Weights of a small GPT-style language model, trained from scratch on English Wikipedia: vocabulary 32000, no biases in attention or MLP.
Each number is 128 + 32 x the weight over the matrix's rms, rounded and kept within 0 to 255. Layers, rows and columns count from 0. Numbers have three digits each.

# down: layer 8 MLP down (transposed), 512x192, rms 0.0682, rows 264-285, columns 96-191
# gate: layer 8 MLP gate, 512x192, rms 0.0771, rows 265-285, columns 96-191
# up: layer 8 MLP up, 512x192, rms 0.0723, rows 265-285, columns 96-191
down264:159123138128125174099121149079136147065148149161139107098140090122137143083120132219120112127101153177089135154142117136103118177086079105163118110127045095129097109086127091050137060116118147189139145106184103186121162152099144119148081155098106121105147113136159094103111154133148161144
gate265:128156134179139121127175185166111148108114129070156085143131112102137133178149125116124116068157084153124112138145077125155186150125075130158155118117102085133162161134132098065151083146117144172129137094103123152051098033072140095095184166125162156163097140156100097064159138075150104195
up265:138155094078160156094083097159127118099102118104169155167115105093117173116122130100145139181090156182109122110128106099133125087100064123108144137121072126142113137168120147195157119117129109063157141092121112109114147156162153120088133202112175090095057135085133109079209179083130154147
down265:148124074144091138120120139117186158162148051171087114150158149148181120133045143103146142148137124089112118125206143130182130140152130140118101185139070215151101072159116123121124172126141146169107114160111111156130158123119151201137125109108075124112198183170096115125091074121178124092
gate266:089146144121150121118070118111117165138154151085105085133124156125101144089127158138163134092137153158091093077107122098152234160117099097117147108110119135171105169070159113111130098140132131140056111137128123132106143134056059131126139103100132110114145137108104088165156096118124186178
up266:168131123144089149085131054083155134121130140174155166081187086130204110142143091131138095133124103084077139187191154160153140107080130152131102080147177133182167135123084128147082111150146109138103175129165128117112111158088176078174138113147131103101084150109133185145093112147184120153
down266:095155079076092134096111106120135096067143124107157105135129117128081113079094089118143144137133129071173122150172069123106100159104157122133087119109082172067110084168125121134159172117081112094188125098172122120162141122175143125122127135128145174094126154099087106108146131142130115097
gate267:119169162118203094089116155130162148153146134117133138142056184104119206093145103112129123097147189123179119127093162091117139119107138078106055133144061108090121157154132149110109168117165140155111141134114192219125066149112160132147090122111101122179163090110114154159154114142163180155
up267:112100151133129142115148126116182186155104126153110171156118137134141137123123086101102125156177153198135129118134167109134131108128069145077119166103129150169106130170085130097124131109108188058076126135130170214112152075103113172153152111124115083117071084094083134128135168202122185095
down267:166133132078107118076061100110123156197122170147121194124140156137140081195114112111109125163118116163126111087135217170159129201126116184125131140102154097162113147164186174166114128144098207117096152150149096146132157088128038127139115146070130136114135093097108141128106079138140168158
gate268:086109116141071086097125112140096102157137112055157119179114111143088141133095179088139190150153174111166094129061119171074093129175090090121181151114160081046120142169088129091124128104156096196143119165128185103094088096129139189141142136171146096156124081112151104106141104099135147078
up268:065182112161130138141135117082093161077155161146128211120136108114122134103133153175134179180102159171088110148165105154145113143126123091090168128145078132094172141160149166098106116155114195113082137187108121111104136173110120103144127084091136162126092105121137132137142121135170121125
down268:146115082120185061102126104165129151130149145135123136128166082117152107171206145156094144147117145114145104113141133119148122107137043070076087126080117147095119187107152149114134131157168148160185179142131087138139086179098142126111119136090164187164065137129108171202086157090139083139
gate269:250116062074128068141087126162105175174191116108094117206105093105141151115082140156101057138166118097111200109128160137232096177188182141198113000198152086118154142115107123123228128141171148144102181131119124159112091040115158106111173116195239176189137146131150174101138098155182060096
up269:108138195133115136138125159151147023113139184133139166157147115186106108122069152146116155115186137123086145088043097115088140111080124097131174120084133119101162117167126119080093135124127122146151120187147172140140084104146118190151114062097154142079115085138161102101122135102119145120
down269:080151135139185079148165141171105055101101112078166111074129107138105103167199126135106188090089109158162127177142102153110116115115133119121132130139090000129179163089165107130160130064101152091160089111144074094115155131112119161079157144124086036166134114053133101078148129127113136128
gate270:128138126146114083154097218177136193112076154101111127135083182057127133107081117195107136168160088188113070124093071061113139119124160130142098135104155078163076029117226193103114133100163163147034143132164153110176181152151124071131098118125073133152152098162170054170152117148129177132
up270:116091110159129147163171198109074102091109145097143042096110155058060216123146176125084180107116120114107194117099118130107084095080167113111146138130140127080129116062158157118090128088133167105053129150084097109163125137168122114116118084160174109144151175147172103180139159114118099188
down270:126126166132088130085175115190149119106120124186136120133133189119143138104078126130120110162131093169105108085110129134160126171168128134139089125043132232070128094124154153152130102130104110102114121148164100146078131143163096081129126110151138108136129150167126050136210162097053160116
gate271:104094156109164142133103113160089161124184089129137131202107098077106116109161167168135181127155102130115104157136149161126107122122148158132179106154167158128123089196131158098146114050115144132121101130143118117108053174160159092114105112177116186154198156098171139059117093089123144112
up271:178175140156137094149122139086108103117161146101126135109179133168117123082087132219140127085118138124098146085144071101134116178099165051115139134168123090112103112100133135157084107139213123136097122107142130146100121160093131170078111072101116120148123143151120115169124128159107143102
down271:075134143126138171142154131137118114099107077103120139217117119098122140125121108124135179124158113114121122149148141157140103141182207185112149152179143128123171112158138072128091129088095133122110182132095115138130083183132128181103092109129095166131148138121106140084128100055129090040
gate272:135197152122166105140089141168168108116168121141184110162147147163125166094141100091123165130150161126177128085118130085132087111191151106145079128118139150175168086101150204164158111130165185137140042082120093162114106175132155114137064120120169175162184141119151138126134115122136085153
up272:103125115107157103177126123108152153091136097176097100116140083189139136101083125195097065092093118129187081183120157180133092144078102124125120084142146111133180120134097095146127167087124170056191120124093107086104114141171160081150070109110087116118100138145138146056143128100204134120
down272:086126142127126106132069121139083138087152099122091128152068170152115126080167109082130172122119173181112085131123152129121085124210128085167177116069116113138099154090168118108174168057143141165087126103113199139083113117187117079136120134222146166159121131117100166157157163097151081179
gate273:062101144167135123160079136137089126167140109073145138146095136153078087197136146136105203110166158071142138076118100109069128165157137125122163109143148139115140132154118163197109134119157124140104125105170143085194096114165104198165090132146075149170089094126099119082140152116078120091
up273:110156086095126183112148077111106176159089119097152142115146115140127165113121141164163130168136095187116165174233177177166134154120102134114131100139106140170069133116133043085148050132124094119133128068089106138108159120174105113093129170120094081108135124160193137123160114112114158192
down273:150139112092145118104089141172160099127098156132153112084123144116082088193142153106139114091067167161116187068108185082185174134059063105181103163089085099064105147080129140055133139103150125132099143067105133145109129111093115173121100107088198121119169126148176116146111094181096101202
gate274:120154149153143073112119150148148043117125106093127077126159120138085095186125171165108147130151179117140122122114142131114126131121166154146129124139161099172160122134142093127150174122087135109134095122178152096163118149191200104091124171072138132172108103143134098127141113110116073104
up274:146149074172102134145109113095107200143155134122148151187108057103113168048117099090105112128161133146170092083153152078122175135171117142146135105093091116139122139107200190107147139139129161107180082071143069157087142146077118103188158152170143085140147128129131174107048170185143117107
down274:181151180165108142148106156092183149125194066146135111119081109153183144090126174096164129126167142089080132079079090122099100166180129152141157067106152118181095106203142131074191137140163066115147103162148120214112134118157155134156171152130220131136101157144099151154099140110063161124
gate275:139141161116147105110156131141140074099153164078171201135108124120074110132174148121143106153136143136087122136163133115101135113109153148122133108074108122158107140185160113089139089112100126085114226128164125136067118142133134126159143099081145191144097108098126144116123189146131173085
up275:123143130088115114123103155154160049129162159185138085082219116166119130121145069109169127150141132161141149122181114114100114097141130166160145097137139111128112162125126169131067135132135144117109131124097132095122111157118179168134078109130103123104117079138138140110121134136166118126
down275:104095185129092219155101085132135159147153132104090127187123081155144182146081123111097146087113186122107133164135125161123077159108116054123143168123130189109099142126131100138154119128168109140191121126151173181162146090155089171124126165122175159119159170140152112142128132133110089109
gate276:108154124121144099114137155065090156207104104109090156174079152156173093089131179184109116087140113168107140107121132112130121145111102117074166160173102070126107091102134190094062102139158096119180127100154201131138115117143169162058184142138064119170110145203174141122097104144185144106
up276:159172101080087110137112109162159139119125144099129134092080177152123141132126131117128120129145065147076171089126118059135100102111154110088090088141075155194130150092186130146138099172086099109161165134161174078133129154139095117165172142090162139137098096142111091018183176113100111123
down276:117108116126153122141104121096093192150152134116117162155204150131174060091161141130134176148143076103153153096132152126086144092116154170070142097121135165150144084127134135172139146109161080171175099070168152094109098150142131190081166131117077122115103108099134136102150069138132104105
gate277:148065123120140101106118063151165124082108132087131067095076139131156106157205173151100153111113135119136137160160136154165093150063121155108198120132147119155141206150083109118119130090093122112150075111133159136190137092134099124157124057142141152188155159117125102136090090165154128164
up277:075146068160127152126084176126146167121157111132139082091135096108148214107101093106151140127118185198150143176133107129104126104163157149115117089113132164124127103103095113144157159131127088162152132125118102107107155157122054210185155136097120133088126144101131114175155062089100103131
down277:118115148150149103098106164141071119156132122120126138084123174193108140098122159120134132122117155144088070119095088154145077146058100137108136115134093185178122116104100126185149114133194097056197102096150121208099103098094123121089175146124058146120131142181131119092110079129204141094
gate278:185160165099117134095121118129085148141108079142129077106162165114111121069108150088148139119129135135110097088140083083145143111167123131109106124129108115126155094125167151109120120139150099124139082077174119094143108141116114104137112128118103142115143105161125180112127095089088096180
up278:144112171081123163155159125116116164131082133184134142112123169158164083128114159080086109138145172142091086108098192115137149100090171137155129159109175199105143127163121175109068161144131085097145090125157137110151129127178092175163127105138080131082139112112072149153160169140160164113
down278:150118120119128068133132117151121139115139146228082129143085125153118112167187123123114115135186118151105123177129152140121141133094103124121148102117173123132121108124103143084071140167130168119105107118070137120076143087123087122078180098089099111132097097104101167132085182166151129091
gate279:164095097088119067162145139128181112160154147154093147061114122134173094148136153178077065125116065175133153078169121150139083186145114123143141044123149088167168145149168152093114160153099164153205151097153166167207089149139138141155111135147184101180120078127144123151095144118078085146
up279:106086125137186098101201145167145164075117083128137093110146128176110153102191135129132103117114123131093116165134103142074071121203129103154124131147139128078139166192102119150088167099082102144132073089170115129159087107090050064098185148169162038125106115089129098164148147125130042174
down279:163083137149117163100156185107146127134105121101179116156122167184170124085061094103158157145139145096148147106077114093055080138159114124140089112153092121125164127176170147154128171155170174164149146114173142095146082153131073066113166114140059049107151100134177059147132124170141095143
gate280:189115101105073122166151148187172123136154135113078140074107164168155184146067138166081144135125146115146130098137142119124084100129149121192183112127126123168131067091127136170120105101141069165178121110100142093132104127178143135150053113127133144155086153130134106109131164162168150150
up280:113105104131103148121147088124121122066135158112124118165092152154152141098078106091094126177091145158116109092117115178081066096154137101098170124119170131158173117168161114101114137101106173133129123114182055072126177132086144136114109081133159167149143148137193097121090085169162110153
down280:151157091115211078130144134092124134162121112136093115160103114107126084141173154119125150127136125066160119154163213118103116123184114161126079090221093171123121117179158109129108126144166172145098151128137117112087192075112149099133150137165079100128130155136153122110150158109131148120
gate281:119149150198092091151116161135085178141137149123095107127110119122137168160121155115161117149154116076093144133161109168091080137117133100147181140143147103084053129205165153146063152130135065116151143093092172160115131102142111125126118146133096104125140121142145132203149140113036092117
up281:157131168176122138135140152113125186151200129150195172138132142139173163118134136135157107123101158124107089112080137115120127082149149126094093199074114119143127104174125187143136213124133128100159179136174172129143197119182149122195159147168196159114165126086137129163148128103116130130
down281:129145113125198144122138097134109114105115082159147156159141141122125160108141154099115140152145114112089144176144167198145145120129157170151162096155070088077104064141081074138107111099103146095124121135157188172159124112092169156143162109105148113173100101156131191165135151141076074123
gate282:120123160162119062182158179159083124120094105149065122156074154111137076151080111133157131111131147155152085129130069119101100164168087116111126163166126102141087182129163119111135170066141120124114136141127140109101151098091075112117160195138131125169139133128093120099083127142163132116
up282:090080134078108142103092088110112106120128168124127112091145169096097143169117140108099129144133143157117130103136147180131118092161178126112129123133112148126106215084164103152108104149084131171092124168116139116119129127150101126178069126182141086115145098107124177125123212169089108171
down282:093135116135133059080123140107118096146149144146095117135144093117101123145113144078119142152077146140136105164168157101101132100099164109139163132087084071134137109163125096191145114170078174155135145148128193136157137145166123155157105122142136096148172169131088133149120098124130099131
gate283:119143177086124099105161108129225140103153053112107096190071120069130092125135133160122105113137181134077106120144123138209091091039112089171093114113130064198085110126118149160156128092146119114127120145217165138144162127128105122176135078094095125152147136147146077136139079114184177160
up283:119140082173070138182168144101138125122101146153169169106086155202109177160100177138126109163111144054166175133152115134127098173160128137113168135097154140101072142160138117068167125201183151102150168096097106139133163132175114057078138148148122173097150152040102136122135137158148117046
down283:136074084194157194140089084096092162107125090114141126117132194091116188098144113102137164107139167133125114152104186121141096132173121094103164055176124092070102102116127145159197146117176077146144106156131150100141114110162091155155104116064213150117123073130162061163091111108202097084
gate284:124102124151093092170150173167114097154107111128129087146140100116075119130133113146147146062178093128137128074131123156107101122106131137100107118131128088149098127154129134123171078149143120108078085102123165190128170088158108166134143109073083091145151090125134161152179090067144111146
up284:139148148104149134081101070147121118119175108076138142175163132093120092131115143164123173178158147104109114125136065077185135093178152110137166123169145103105169177154147146099178153116148146192166149150154068119151089148085178118082112135163131140136129116193147158082114074125092141073
down284:124101140108151104102117142103177121146182135100102152121162080159146094142090099163148138161127123100081151184095128129194128137100167112197120122124121082135068184114105144139158158094089145099161129158181056122162120145112151117083172109175116185123143138191140115096128139056135165187
gate285:144111137102149137124094075140076102135034153119107102127173125163109144177080183162144138137064111095092186155124067114146047142068099093144131115122084141128103103145152127167124079172160110120189074145161126096123114116115173167123124188083124138148172166198145081088162121111107105149
up285:086143184102083109165092115125200080132099128113107175134137134120086201106138089149106129153095185060117155124165118100158106187136080111101199135151127120146156113184062076142135100094045133133123141148092095034177129143104122158120090106181155170165111123136127155166140118156113085087
down285:103087152170142150062106147119118109139087090118109150137142133153131146168117150124091183148027144133143146187131088135153100088125141170156139127127134208098092156168137161131151132125105079143132164170168144128115149087130187123130139114109125087102169114110160093152135092139087102180